{
  "n_kv_head": 3,
  "head_dim": 64,
  "activation": "swiglu",
  "norm_place": "pre",
  "norm_eps": 1e-06,
  "rope_base": 10000.0,
  "rope_fraction": 1.0,
  "qk_norm": true,
  "tie_embeddings": false,
  "decay_fraction": 1.0,
  "doc_mask": true
}
Each number is 128 + 32 x the weight over its row's rms, rounded and kept within 0 to 255. Layers, rows and columns count from 0. Numbers have three digits each. The size before them is the row's rms in percent of the matrix's.

# layer 2 MLP gate, 512x192, rms 0.165, rows 214-286, columns 0-191
095:139091167075113141129111130205187121169074116174182190133111116074116189156190098070097139123093119163156168126120118114107136082139121149123093128111152111063164152094138113129120144166132144140146115136100150116102085154161153174148095143170169112103102171140109138140117114081181159119079106166139143113115139073154108105114140178169136150018139101092080068092154165116100140168182180170100133119115137132114115067164093126118132102172115166145197145181114185162129135106130086109115133149129107153077155134100126107181158140142124101165145180047100136073117112165120112112
080:134109128141067150136090135163131116083055113193158120152156156137105106146095162104154120106086116147083099122121093122069103137118065156160113129149145114170163141138121190108150161111172170184100118125152154106154108158129120119102127176136055111153215099085203157119160143116186173118113099119099125126110132144110155150180112156183157150137136118106149127150127064085117100076123103114064138093108195136179157169120150122111145158121086093167155167034125149127163209117174039135127136083128141124119158126133115137159123161151132170181145126153159138176095117170149179113
107:182142185055133175152112147145123069088107133096106112084122114117081128096108078060075146186136110128149096091155157098116134149145152136127110126126109166106138101098136158172164123141101117132170210097171137135107137125210153161117122138165135150104108078133208135110090121113114103159049131160174167131085093110120076125146111165113150088113125179169123101145108092137114093139145138139045145105107156159087176083057093134148143128113093127120077149123146138112148134100116088121116101105157045149110097066150166148172087169164101058114152164147149106178125113138175086127
109:106100152115093151143104112152117176085125153119129108154135120093130112133127120064110160105127108143051116095143163145122121141117117169116106158160121195123111160166107111199139161152109157155112090117200168157148116061172090131152168137137089134151179089087118171178153070124104120140107106103167116144119108180113108099170107149078089123138131164156122109179153079157060123064122115139117142146109052157166173099161128177222123143135128136116167189148176107107148164157158152083126121114087155140095062123159209107131089104124097125155127168076113149132123130132186204182
108:139142106124146044100109130103091130161149095126099159163168086116152131124102183171067127189127094138107211080170108149134104115074147119121138150171170108148187147123155100085098116109109142099131130117080153154098074088122171101083146089066080138165104124153148163147129163174170096086140162132103140136106162138113112134117122108119089083156151117064123154132157131110197167122176121153151088155118119189168129165130157139179099123203143130081130139138065090175128086146096065160043178092122159140111092157144146097129163077132147194157123160109156145118144091159100146120
102:114082119072121100156099118183132168169129121105121182136184140085143106130119078132097137125141111036186126082141159143138146110120149124084089152184155098110128054158141203061097108149132149107084113120124121105149078168114105169111100105126157156093157123127105119109196121112103116086093099125165148124084073115109175130152101121113131101122161118131123071159111152137184174146090092075146137126175143169061068091125167125117099112173129116122105114157144105151105144124129149094082201102183068161148143052054098165134128102144083176121143176119087138132084122146127170106
109:114152131181126143132046152112131133155128149195147097139129141090182101136126137097129153126112127127130146119132129158079126170155109186131183193130138081132147130057176103151124176173109105126189095062086133140118139117093177185120129105102109152084182132144180145130147105215186157116118125131145177109100148150167152086150156114133099159140129113102103161142123107172145061130156106059127150132090146144120158199096113211161128160146108146115108163185123130175058102133118170061141123182088114110168115131121128115096113155108123047139109158108113180149090189117173130121
105:118188099163089087138116168062127077125113129100111101106097136147136139136168101079089139121164115042157163114135093094117136183128095107161154155151135174183121124100128086135103122082141128113138147097118087114104173104101168129168116153127105167136110056078129092090132153145158098091133161086121123115145171162177168085118167173098121123145128115119134124114114079121114207102157128156097103198137040137111103168165153102098077165145110126142157157130173100058106123109228156096172131155150162107180102100141160168117188133073133135122095074120150124111128175084187128139
103:161107051133118125139113116093150107134139165178138176118088108130138075084094141104117089113103064119145102116124126079162114137081112113093139169125147078122095103080033148143160111123109168149105106222109123157103145164076176108178170120092096141213077162107168073120117164132150146139150113089167134130145176196125072125149155136157103075109175136089101123066083144159149175165144112123107127173124123164138121135206116088094139079155125166123157152195119094113088168171138191138100124136132146099145107131119130125126140134175092118057162136171145143088122141099097131146
100:091136132182129171169147074116168139086136117210164176160124152141128149113126191116110131153132086137151132080120125135137091095045129124100121134096115200116148154129099091122184148065106105179103128152107140109125153118129080168137106168130095142139124232151112178129153141095148101113149116116143185087121115147171171131129120062094159145110169110135084101066094167153135118104096131123071111157105127107122162067131162099090070111114080103187163094118107148142071162111056110163146083153112163158146153145154135112087152036116135164107144118105175164158085128112078138133
103:125163137105055160099095068110142170150137155112109190128147127060100070132041099179136162114150118113088149147166096125147111103148147106097134165150093074178206122124134112150134151139138084127145150169174162066127136138159084090168139140135105103114109148145131150182118144115133042201172081073103131119128060128136129179138134157104137167144065165113136102162107177127124125138094080135146088155116142114113175076121163143135130086084183059132139045177134123111127098130127151116154170150115112189067102151082115118138171141155102103140154146121136140154170111100132150093
102:060149074158146140120033128137128161119112170135141173179130181154123125179173086144076142153153130144113123134154101138121088158110109140139146130150152123155105091111117145145167120088079133117109128171152102135144151112151142110096163093130090150158095169141145149134196153120120098122102124141132116148199131118144133147104102165153194076111180131143128137073137144057079140162168117141132143097038083098162132070110094142082124109155073175122159136114071181149178137057086196112106147169097130083059136161156152119130141161154098144086111134114116059110130108128054190103
081:114099095115094119141190118097165114123203126152090175151123156121166155161139066136162088138121091158132139168159106092150108089157134095178121185119116124163125133151142068115175075165200155137104114146130105149115167198130108111120108140110074169082147122160061171126095130118137121103102085118152158140156121105150086113169174111123084118170155157122133056088108092116118142121162138059087164102110165089146145175121112113079150127089117156123117086169159112188038120165157157133125135054129181137079112157139121141134170173114168095127081069185173118122125094077103153135
103:164060133106117135171133165136116115129130133120067212159095159139127117169160158085138142112093164138133068105140120145127078144131142117147158071138083153121111144134126108124172124179146138109141151180152163107166116155176058130147073122113143128121127088128099069072167092176110145079090086158056144194141184138055084170128105152088139148136128117118116147124090138122174159144168076124145142116086171090180147154177112112096193142119100117132121142074108142152152153058144127167158093110120057161117059122104156102192137163105098169104120092144121110123079163167119167171
082:090131090048104130125171066152117136123154138201113180171167167164133120149217165186108137144147163122082099089196196086110219152087123130179152098138076154134211112120080133140107106148141125100102132157192086108060110079113110165115092141144133148148129157136178155199166115165110110105171191178117088153141156134140118154077128193195161138129100186113125140095126142139120187165128109146152149131137111111140170163107140099119131128145118102149137136174065134122165171113144078140118149163133106131156147117141175146108119146124152121145137143124111157177120095129109125130
099:079109146116179145135152139108111129129148125133124140145162137154153098143139135118172135183111149126121044128085134190138084114164098127120122170145179078138116084149181182106139135107087156116190093083104158120145158202083125125123149124152101139161068154139140160146164102183155187160163170151157164138110094118098117102168064162134162091126128156159076146106141144122117098088132080145122066130187119176117120072115111161084143130052095181069137163165098145161145098148148072106117104144127072126161089063218111195111133143099134142124126106143161152095060089117135152127
089:105143074165118083089097118211160141117149152115107160090167132197123115088179146120138176147142053151081105178103142127116093104117105120118165126083112141181089189114154130139133138137127181138093115164123117146148116173073101153163126148150074039104107141099107126159157094089128057118143089147137173108120134137105098168123120186069088092100122127173099144123109125076091208126156074144105112134140137155105131136116120156137165096124129171140103183189195152083121187184071080125123142180076147119154096127152189170143141142130148149140123127091176161144169142111116138113
087:146101111149121102088119111118162123117086108129139162146152074091108095171136124113142176135180163113166124141163102148134138120110176075078071145150131083128099034130158124111065177139121107121088146064158156044089143078130132120089094081124080113146192157122138121172147135084083114142133148134179116128100105113139090125129101121129104147147182149087124124107095125144142131146201076097113186111175177082077113108147173087169123159098176146105129102076106166123096102137174154135155116100148107107110121085194207121105126176192120112166128156059182103150158176112111130146
099:154155149150135090138123147158107144130082066125142154098121168106110114174134114104166181088174127116112136102125158192158139094130169067112114123131184120135098091160146116120172131107133106094188122113101095168255123097157117165104092144169186122124138134127147165083099153165178091109075056165152100140109130134116139118100174106094083125120106101170159134134129122135094108111091126138112130132180094160066169137113185131155155115123154088086127143090153201106067089201175088143177110136121152134160138103089184133204153122161150186141108151129098094134144097124145096094
127:142123121118077095120156114160193108136148140112108155112127151175144112119148120113145149102177146182141157098142123133144195100158129075061140127162098177114097105204122094122042120213169141068118144149098128156141112202121134137189143148041176073159080093145136108141117096131131121132114149109112157143141136135110167070151122207131128121118134116124094088181121127103121064131119165140106209093109085077095109127156187118086098135144131167145175149151101121055128096156062151131202122102120125099154138099135132143134129118070067084118140153118159106160153108106122149144
091:142189129119139138182117090122094147154088128143136135164098150099086096124118135076138219126132109170148132084196132131161116115108129163149116100062144135134164122139176127160094128062117129140156071105107209125167137124078082110121128121146126136131101077121122126157157143126076106119197126115164099201119176139091147150192112153149132113115133111085128115095112130110134140110168146167156054151077090191120130103154106129136159139126180121087111140110165083165210149126134121128149220177059088149104143077106164117141128159156152141181147078084149170072065139130102118140
112:131178147118123176135148158151141100053172063101140105117195139166146122078175120094133154145147138134126216143115121138100054133155186103065145153066113046120100119099123129139151112140175101153093135107131108058138072219073091110150154122112103024174074107142131115144154124160148113129111130119131158159116124092131143110138086133103191136088152076107124147176137104108173103120077098152122127092164140102131070135175096131098080129100123116089136077163161103142171158187140152145155118162146095156098110123107124095092109128147154082122096113110150146148174114108135102172
098:088123112147188134074111150170100133125178091171146176176140083074148076126120149174198134139143123126113136126147068154156126066150124082118069125100128135197140130121117172135124138148154154094113149186139167106096134102110145107070035135122118133172092068118110098126125082122167123187156083132075124174115141175097104065115171183114148110126124104103149109096144153129086173162175155085152117087116160108137116136140193143111066138128133169155173163111141128127094083124161145139178107150129145083140127102131198073157200094111085108117096142103144145153155202159146141143
097:168119100175142141189107115111148086098150137168072144069141119125102200146157113055103120116082120100121146135111108131115138236088099109106123097096106136110094117078159095098149064183106140116085130138147154107105092173078153131158114108071109134090107097103166079115167141122091147174101097155107159094098112090093194135176126126111068109137154151141130134105156098164134127099128121109164089107102097145142078136146157177155141136127162104099107070159074141095058108082119214143162101100123099154125113142082124168153144110141119150109124150222111101130153139079073185136
103:132172112115097140085153175153128082077148064112143142116106052098137102130175104124115156132134149165164114177140115157147109103099139117111135156148112120151087148080116159107108134110077100127172192061117146131087138145096165161176056094149138111109103155127155140146166135183166173118139085160118112148111138113101074094158122180152117072192106172086086125154156129148171121172069151105109098139129176127148126199114154138103154081170153047126147096089155151139104091109077120085151114129124174129130127104165114106181199091122156052069077137157103115150128140075111189136
103:106171187061111164138127144119083088135106166152111145158150158117099116148110089142127168132083139145080069133132124170186114099140124094127169096136127111159121181105119167119123091068099121107170121050167150119146122120156159078163155209075116093167136121140115102054123167203150126147071129116096121153156149116101210163104148146114085110120129107159153169132124138135092139155095104119154139122125175111095074089148115201140124105146113125136094130192098148094144140174069115110091152071201134104069098135126115122171096087127151125176122093073173109092138147178168164160
097:086142112105120124061107100156134141152168177127109109108087115043204091109148150139101123156089110117109093128129036157098138141139146126104139083152110161151138168139145124131171076083147127088162168113122205130132160164080099103104132147114090080144174120128056103132115143148083148151155117109117087153135097193142127131131130092189079143157165125076183161101082167207083134140109101156109118121108160140130155194135132090208142108093136131087124092127128179174158151114160107157053155077113098140117155111096081150132170104161129156138108078139125122153114137152051135099
101:191145139084135097131167112201149137093132132119077157113203085122089158078105027148113160134180131107130120129147091119120129115103108144155145102082135128169082167097088147160112141128161126099118087121157080133191143132143160122092090142089186129169064151060076124152139110106150108143142150131164148079175097139147168211167113122151068132162133089167129158123126108096124180080101146185158120134119138139075119146123108139096166195139158080168073070136161182173126168116166106108143138192163108125137157133095125119112141160132153062114134147122157110101168149167101092144
099:089147119173100114170109118138105043118113082152107137140091086093133101112079091129088104129103159065117142116089077102135083149158128112128123155190158196116117094139127112178144096153112157138121138168121150081092156112122145128160142146116126134055124153146094145112089061151120132138109167167142114132071090129099135111141155110123077120118137128133107220123152161125137179057059082167129119108129069094153151107127128087152144103187121095078140070121119115068128093114159149192106082106109103151103093139184080100115091142143139129216119114128108154168137153176096127029
112:166187116077196151147159147171120173115143086114126117169156157121150175115141118085152156151196094081179143104127125120151166124175126123121122152094160166183125127197126129162102105104144151089140158064172095139073141138139166178147147091091162033140126146123070119085122103126152133143152092123130128098197152115129163186101086133097126063167154156152117136136129081129072181132173133106104107059196122083133124158084126135084109123150099104187113122072057173130120154165114119136117142149180102165096140136156164178134129110115070124134123148157135106129131138125146099210
084:109170102121188127102145125200127126178117187121142127114120138170154132174101143117152142105138079100167140161116118087117128126106138095111149075155127122128057132109138148156187145109087150167120133104155166198177085110128141119131072151110098138152149096125093096141138078132196160122063138145129071111191079129133081099163120051187144122166178091107082142122163165115092207169172106090078126132091162208151155116093105092124179113131123122115132178146104146113128166171110118124152099045099136195112100124101120187162112131131090097156155116135085106154128097133120073100
104:078098110106143099091063136128099133125111133133069159076139166101108118117102131172060123097112103131103071146119172122072124128102105117103140149117131068172091122165098148078130124206130098061176132149140112090119185143130134169092136091107166084135136112117116215135090135119075126063077168103141109199125088106106108109110119152157122138165074083107067052141178111144087133106141124134165122089123092070090113129097150129109130075144128193134069148106096096060072147118093099153131108092121153108130093102147135117101104049154121113067107147098086121096117113115110116138
095:109105142166151190139171058091136140121065136147088164128151157162147135075121128135150137115127104123152162071183094120105112142083140064147137129167158190160125130169077092129049111112202104089113140144203160092143154141145150148161136167102122138099105162167129064134121100110153158090122099138149123131161162145167097109155145187119104123125108144103103152133079138087187129196106136078190058116143111145153120171143133154178121164163116107152081181122175125133169166096143082108144087206107106120124161145088133143088124094130107158088071086140136134154069083117112092100
091:163185152123118181134130128141129142075127106122136133124204126156119130144166140130228119100096120119173134110135115105119100099122104120076112169132082184162153133088128161082196199216089175112173132131106143125126092106156210117098095162121180125105133155190071093170149143052072095116164110182085141118174097159120163143115087101085173127165174134127124155164178082124106167126104128203139126146123133097130145103143103138097159122153115137110112111117116117119128080119166147164127145179093117107218105119110108117120106074128176130116110140097107134173131195158133158123
092:159127115085109096097117134113134098117173117070116047116099139162115102141127126146124162140189076153140150136126128127113132162101089074118113119120068153212148135089097192161129131118119150122144095174093138114092147098155117100072132176162091141104181093141074188146161158099089085096106132163136124120144140151157124153107133115128060125126148139110145085088112094194138182190192135146142092127113195159138096077137061208157154164145165107070128113109107133151133136106104101144123139116149231114081150075118158153184127115110135132140043178148153156101126128100142142154
110:184105136110113139127058109173136171075139144162119112097193152115113133139096170191130138131137157132105180132096157154109177176140100112111120106077063130054120170124107128112088109115154071169179143129132115103120158134084168122114120189166156096047069134163134088091135085095153121138088112172083146116054140139122084135227102133039093167151130109141101159184137118141092081094143114098136128203106146129102120066167130148096120157075115071129098113139154104105124158108117186140107098177131143182154153107134134133121134111168143109060137130127103146164133140135137110123
097:094100114101168130118175117109066178093128105121124167082149156120104110134070043142057148061107070135093193124144146113150133133186215142117093160142123174137147080103186149179143180158154190114138158101165069131130098117111112146132163126087160110159135140149126105108116173144118059088114159070128077111137108137135111197089187084146138119125098135133145166178113143145082140106137130128136058159116075123155151153074154163139086148110134152115105152170121090203124150153133138089130110126101121032099143107179143158136140137128122143162124147138109131066110114148094114112
095:106123108097093169081129129142135110061084125125091138125151105174142133140091104185154096127121134106152108175175165131112166176172120157151135158141085087154090095103175134099149141127021145053147144181175203125135124127108128187146159117182141086124154139124130095121145116130099066124088138101077130140141135174035163143109174104123133160150146130149125102050101147147138095095137118171103157165130134128192130050136111106172162135192128119138153087059085168119150083129126104163154096078106163173099085098182136148154073149126125119125108138124125177166122124096113096144
132:129110121144103160180170137151121138118074122113080133126168119144158155104094117148107145171135116158108129164117159187110153146128157081123163181109113119134112106155168127122062119168074127118148175126119141105059153125145166128126135111116192118105142120139127131142179142152113184145125159101131133142032155047146164154244156122123163144082154216103097162131150103169153117115121132128162128129135145127090098106150097166132099113160138071082155155078078163138084119122144145128129102117103087189120084071129117111158159133185123131102182017120106074151108127174164164168
105:096121154148136211122156125144095109144110062063129142105169151182077128122171142131162184146186148103170170110150180107173102212149142151113078122053168084099175105090121114186146146120104161113135139110119132133080090132131163133120174177128110116178117125158123208147139164143141038149114085151124111136136124100068162168139156075161153067138160114148161166092128129088101117115163114140116165139159140100139106037160169128168136117069133132125084085165137148135159110185133147131139132152166099103067155101094138112082132151077112128149127127127153187157111105098134117146
112:125087106103109131138113120190167120084172117100104148127150123152123125043132070122165110131119115170145044110152127119115181075136111061108115173105166081197130139126138130109110122146121173102157184070126116166137214141126108095111145172096219119175096173152156155168156145132080166083175153103109188107125088159143116106171088119092147135127135144120157130109131095140137136120167132101176173149118156069110103128081121142142132165104138174117103098095186078110176094087149112166145141163075172119163086152121154125158163118112088118101115098154095090122064198136166122155
092:087109064144106098125161114200126158132115166134081177127079140078102112140098113135109145153131105133168099107102056130096110079120135086114115134141159100082102171160134144132103095142140109087110172180171135170113140137117151142122135105129145095133131097146167115128128134085173148140151148127129123079102057072191163143173132126129064134101164111163115082079183159078131164113097152140130140074191153080130074092133160068130170073149124096169119119114174150137116126098212158169089119158122169109069105197122134117122120168095174150160119144038142102162135167158188141160
098:163105120144136179133099142143091101107160161091145146154117125150093144102080104138138095132112103148156075195131148071150145117141113088098107117106114196169120093150143139089085106206135109108134175104103189107176107084123192147077155102103132122106126152160118051054127154123137135140091154116092119116143174097082111110128151158105068161180172075209177114090177137198134108199163102124135068114148160137108098101149106164112133099150124116157075072122138140115121101171104085123201150127068178092124164126157094134093117104186129134170126131107143085154116119135180115106
091:152161085116162097112057110177201118085129133143107146077119090137098124117100146122082172117177121129079107149128112142140136107042113101139121089161095158189140122180136075065162177096096163153106139098112158120103142143150085112183137138121135150152090099127142146153176128137116087075099185127090153048166110144130116176097118181094192136073111159126111144115138133099167147091113166132159124103066133063139152161125145197183133122110106112087126186134123132180141088192133106150171135150129129096136160105103170149124097103126125149121027114106134129148135139170089075088
118:144114144134112158117128199134139128110146104082125163153120103088105192147117085173109168107121134111070128105094104108121155128083148065063120130090176103110155123104058165164092137148168142118111126098152141148125160137092108121116135082073144133173113174167144148140164158117148148164088106128109178129144159086133131169097051146062117133169060156140125117170078185097124200088116147125192068115147129089157165131102114116088168106181183127063115149143119143083118093183178138121136217119110150088148186124139129093141098133114137111126110160115072106187151103104171150175
112:090140141089110103142165122136103085114193119102135147143123131152182113123100095136192116120127185100153123152126174101115174115173132066100206101103094099083134122128111162107094074175173125087162136069120135168091154154109198163091154115061181118100144076164118087146127110147114075059135112106109142117080125186136140125132180032105093084102113131146096101087063176148145114137105040088122107131092137102124128133125120160111118166141100144099099145111163114099119134130111122121149124155074097161146091055068096144104107122091123169115152094151107134149140060117168167154
112:111086095160145151126090151109144103119137153154127125118128139130182113080057152109149128132186154089072139151116122157193154138197181166112071142197146092141166160093145072089123119042133094138136152083142147202143144072079145122112146086125129095120121150130181152138188153146100163144135178142093136112100172163085137135144108188146143173133167156085159102159144084131116138112128153178131122143145186066112151157103125119135084135142111077075141151150064085151115107178180165123122139139079149112134187131089162165156208125163110130114124127067161142136111098179108089116
091:113116102081107181150131175106198129141121113114161134110132173152155152093116172125056156072155154133101082168121076105166126158157110145145114099173104177161109144162152111203132099130193204085157166102176154106128104104073171178130100077164159077146127114143105114145087112201111147114125090096111144134111202149176130088076118078136131144124090188147136141091126179180170198106099137139144155110094110076122129118135149158093082105163119084141108187063098144178077140122137127152105173167073139125113079095107174086126102115128109133128122108119131099147106114123111099126
109:160155112124134057168165061102108058145136115124107079152121110131134142135098077196142142061183118057153192143129120090150151111092105096109103156150145151072127083126117140133128179113066105140133088122116149158111127137122089093116104090078145182127122098144155192129120179070125115092154141156185095142116153084106116094098172136111075104074075078146155181121112113131107107094096157147108113118156124115106110154128155248115091110141146097108183118137147104143173064170122117098161120177199128104105132117140127180149104149183125091133141141175080144107098147115100141119
096:091098184154106102150102120132143131114158114116131132122180158103113097111149123092128125120133099136067185116142133130132068087157114150141157115094123101183130122174127135138142101080145071169066114116135151102144097086127080111136078087123137128144072144082127091102137136089124043117083165146119153139126096168144185119127106059126156146188119096085116123141145063128143192067153078146102086149063113151172175099082082151150122124091097136153158152126155139123146132137147108175032150137176108211143088125168104133086089099173112067096132154168101128143174113187141185151
097:168128126095135119132098164100113110114119110097122099158163090089125076153083180085147146164157097177095136106129122101155160113198118142172108130150088099122160096080127162171096136155067128093149173120181076115166112056111091156165126150192101173162152134126122162162141110104170186155124165134070087075051088078136115164129149147074115136167117136162108159100119120128107163098156109052117118166142161098140137161133139130135090135054069119097121092188112093135160156127176102096161156111118103126081129116120208112119099132143167168113085162140063132143106157132087073085
103:100161110129131125151146068123101143176179162119109146131132157108131107125133126138113154092167116081111190149113100114145126092072108158151154138082139110129167147066156064144141140189116121162128151128074146161140085152164157155164152071141134110057120125119170097108120210048139152100128105102154168174146098109076152104175153070084089114116177141111092157152094136181121131099121136136139149103125205103082130110104053116172072129139108151133120135147148129063060119167065137152115100147139123173118138138146150125096138149099105074166107104112159098195169078137165105214
095:242119146180085136144144145142135178206162083091114187118167117124087116130097072159167073146114151109062106082099100160135118134122086083119166199127125084163121082130123189143160106145161160175118142151142133095139195131144159138196158162090084112159153121140118166128175133118166067103160121098096189126112116108191129107151112118116148170170153109108095074129135106085100134121067101120131120081095058092101135115120113105172178094111132208123120139090157104165111147113144145151113132103134109084117135116086139150113130130074139166088162105115124143124115162115158141064
095:118163094133058123153106136103126160123121060133158170174142113120174119114183135102130132164165141152158092107152072176098142162117140107126153142118152085069101199141112207162103183100105085116117211152095160111180187085098196130125135082124122158058125138090163100150068159107097130088073124100109162140122130142126124090136179146119094161202124105159122125145138086092092118110122124130177139136080172128172200135174172110151118134118081111116098146110151122059127135128120104138157129178115122112136108114141117062167123100121135099121094154045123123163086135075083086127
092:133098174131112132117123123134130126096137183091129124165160062111195151079132123209123100128083144159092142099105134101094080196085133072066129124154164122083141120162154122075120126116101128125127109108145167197161121174147130125081108157172089157140085189113073147135164198115052121078104144101144147112084137095151118156143165131094125106125149133105118131107142114140091109159097196134107088074111143101121141170083114142178111099108134113101076120088089140181196142090104100100197098136088096131099103133174073097094125128111132160208116085096112075154085147158143110140
080:161125157099157100125097150123108167168111153096085153138159134118138123129121094106130122159075119112198079139136023141112134115175115110085138113101123158132109066176138139180067085144163189144131137140152162138173201114159112113154145161126130123171136120153086163154126088212134090133186119151155143155132145167159151105119102187099131154188200088131132141108088052083082113132105154099158140148106166153185114152139169166099171128123096141079076173120121158163137107124110090158173150167109137163097082174156142180141112175106128120108158141172106187114117107115189081136
119:167190059141132127118133138154179150135099190138111104055096140122142067160097126146132121149070122112136180079102152157137170133117156079143086089167075112129091141128192152137104135136123124178156180126111144153111110163106127159162126091147128105110128122107097120073124046161101110139036172117199098103078137145123158142132166153105058109143158120098103139165171125180116122076132169101146127142138165095120138094159146143147129092111113079121120096099127152100023088197138153117136083099106171109126138103123121190089140162151135157114110145201178170141116084085112114121
104:110112117099152128124178124199078152157106140076172139142114118120140102152159101074133099107174117102182104167062171135079140139090111078116145192185116150194128146173183123149159148168100105131112125044172083073088140162124079112126093150161125183147067167139133138175103153101130067146102158134191137107087130151135140132156129075138115153117085153101085122151139077160153189141175120176128093125075136106168139078158202125147078133145149143075149134149121129129155116152132139184144123123124109166142084128147140119148092114073139094107063126118149132112188124156173131190
102:131103145107131133125114068146124118128098118145086102173085147131135121074136141113185127109112145126095101139102134122148174143132107126133101115115108123110125120170179097204162144177113162130090110164165164185115143139064108136118112181204171113084161122113121078100097122075182133071115081173107133140151118053128150119173130121113123076180123126111121122077122124088158120109129082148068136155103215122113172135116067173159192144132126052180131091124163157126135146139153112208092140102197116183089093131148121110163049150157158098195104124153117139169117153093084147120
087:108124178163068096113097127121162140114104101128130109099204161122139123143151069170141185099167110142140119103144119143149061093181076160161155164117174128164181102160087080063098125107113091150175112105154134163099082126117093121120133121115176142139111134100133131175109163124113103057098124141144120124061089137137146105135132082132155151143097168162070078129108146103091169144176042102149143082139198124114090051159106074144192115091147130064103130112104125066113160155087105111104125125121115129059119167110112138078183176121105122097167141126096170101096112162088107129
095:104156098109113083139072155154175185139147134143130132133080111167091021178093114115182177167152194139080175113070176108151137177145185125105138153155113097115144090064159129154138127125080106111171118102065121132119136111098133123205146122142163154118104154157157122142183123124099121170121183113118152118065148122126149053099133079083138163123188185081107162162173149102122146100090151153094146105133132132140126138135114114090059124089144094122137113120106117094117107173146112188118174144088168144142130140101161125111180132100138069140129144120068084191112067124143140104
088:151149092149119156108080206172089157131134112156086104142096101101136060151134095125081137120106101134121162119094173118140170221118169118131149165141157099136139171133120130109163164048130152063115149147099147132114166165166133163170119049185148084108148139114124119102157089107159122086102108086126116093172103098115117129131091131076126151104127138153128113160088181147079089083113058133183095065121136162100115064103122143115107089164120129136136061109122145046159122132179119131141106106141120186119079149111076144173103096103070129059109147141128089165124107161146099176
105:146143171156168107118088166124102160150160139114150109104091130044089133146102160087158136127128152108051131109163148188120189188121120115132117103130110119093169153140123081133112064150186171148096085142126133109165082183087143119144119109134183096190105099190073160124165098116140014098136143199123103168074129122138106206130142141101107146162147140147135130166165142132131154081166130112106136137120122105194121138165149121129058086166071099096113147137073153161075131115133157116194147150106125129136090129137122123155123086148077134129129122179099077078119110163141086105
109:174085185116150155115147127149089089128088130083134118116176115094168152091109111171108170144125143196125139115095136148180083149199091141152116130148109108151097104041099130103150090151110162130128129171127132103143059125067146104085110164121134113045112124116165118147170142084206125116149098093126134070124158108138129115047079136109139137124168138120098135120115146131048147174116156115108148063074140143152155136136169083126099053157165133139152138147102118099178126110056189095152058124108135143126140157123177095104149143067086154171127168077123136131129181103086138122
104:135148157108172109133095093095103138187094130122106143115127136137119130132137123117130166160150115140097170115142083133132115178095146180130117102119093139137121111102126098135209058155139115190093116142128135145050130124110125055111114138064094107144078097139189136154137077162139135083150081105137145157137182145111135139154091186126158134101071184142152067146174124110195153198116107121136097125092140143184069146181081137140115118186103117147145097144166108157144110109125098144170193087179194093079156089102151070134150126109119143190110082101135077133151076115096198087
101:114182120123165082165109141167156155119133157175073178085126134054182164061138121119090166134092130094173138111145109108125142103098053144188156134117107136138119129125070137132153074117075150102124180125135188151136123102169172155090094130127100096159135079059123109191127136156135108142117122136136172093151093095130188095188094117179174134113129105057101096168154119064145119136085094061098122129147137129036113145104126151158113142064087088169120105092115113127128107125211130143138121085078164124136176103073106184113137166140089140137122142105141107132137115127095140100
111:063064144134153153133153161182094153114147150150127079078130163140124136131116143115123153099141152069165071133076091165149147120125047147144123154153157129122139134080135148127125083146046155170183130080118146072130089134152153171166118102150098196099113147120139098122097108142089148162167144097149103132134094150095130104126131117157144124172092166156086108152122158104104118149100119100118152134149139119132091156121119112079059053099145104150112142098159186129126152135187136091170077158106019090135213125104099209116127134119107154141165109164134071181123123081063104122
105:140183111134105111154089127114156128155048133133208115108155098135113203135132130153142138095121156176109137067179110110059113088152091146024101150186083171099109174139136077126101171123152121105121144099153124131171095142123164098152112178112107091173130121055100100139174099151148071120147115174130146101129096142119075133141168127146133156104102132088133158086092178119123131110142079181106127081118122110147095096163107114109115079035176126132155166135171140160137158158158128059079130097152104090064169119124074173114142118090149096099168135137134145155114129087111084141
088:153107138155080172134135126102116120128134095139054192131108115122211149161129107148103126153133114146157164092116164129136157149138101115096047115161124095143096164069131140118166147131131174098165128105164173140062112123065136149132154107211146131085103106049081129064176173098119069108103142095090113082177216146096155144081107108135169145118125115096103144130132127171102184109124155158145068107139131115187100120072101157197100083086135111122156120083115101084128150136159114165128164157137156145091128130120141156124188081134130143121152141137145143140068123124037157116
095:174165105170096084121119132166113073093111045150161146145133119132144149078103080138113147157158113108093123177158065090116103096150173138159173120163159134103136131135128135110036184136116135150118152114114100174120215161124085147139051129125129050127095155133155137156114133142138100120136155054148169171099137117120140132122084129106115211104114109190103156087166131094151156148126142124123112133082110179123143164141123171157129107135115092115198149160148107150100146103067169088135168133085108134130109108105178121094140138103103128125118151078092141135111161057170034192
105:118112104150107165112156117107118131052156087136103104142180049141107082154143115152175119177146151192066181168183167054155136081130132147130104155132072173178160094116118163117138091117176134097068090148106101110121105071117178172107076143227140169139145149108166137107049141144175094119048140113145213147137129155136129050110142084163140064104122190116123151120130115144112126149134121105138140136112145163136109082091111151152111094153121186146115103155167119107186161143139086123095125127140122134078128127128146155099129135156133145128105122145123108153068103114110130071
104:116063150147114141157150163179156113087155132128121163156121090143117081131093147099130127108090148113106168094136166075104077153140116128175159139170132110116110119162118159120125176108145160143124097126122133087145145125179127161095027171116106066121096133083140144051103062143118170087096125125208090116156074068131115191169091109161102114122123109142067103180097078164149129086130086076090159120109125125113111147126122187155145146182130119155128145159179159144154115148079176075132134100096139115122061128169138112122107053109132086112128128135143163125094138147107166235
097:114121140135173135136119144130144130091126092180139050088126075112141112195099130117060118105191136117121115162125104151138084140184116157129133157118135141135112157184074122082142173130117103135122128158142108164141200115109124112057126147165087190131129091151120121076145154093201124172141099057105170101108120054110147164194207113103145143143136133085098133180095094142189132112129061110120091106134110072078122131170078146106133122139112133091140100156124083147123111118078059088201139112193110113109113070139113174098129136166103145127157141124120094125101071149080152145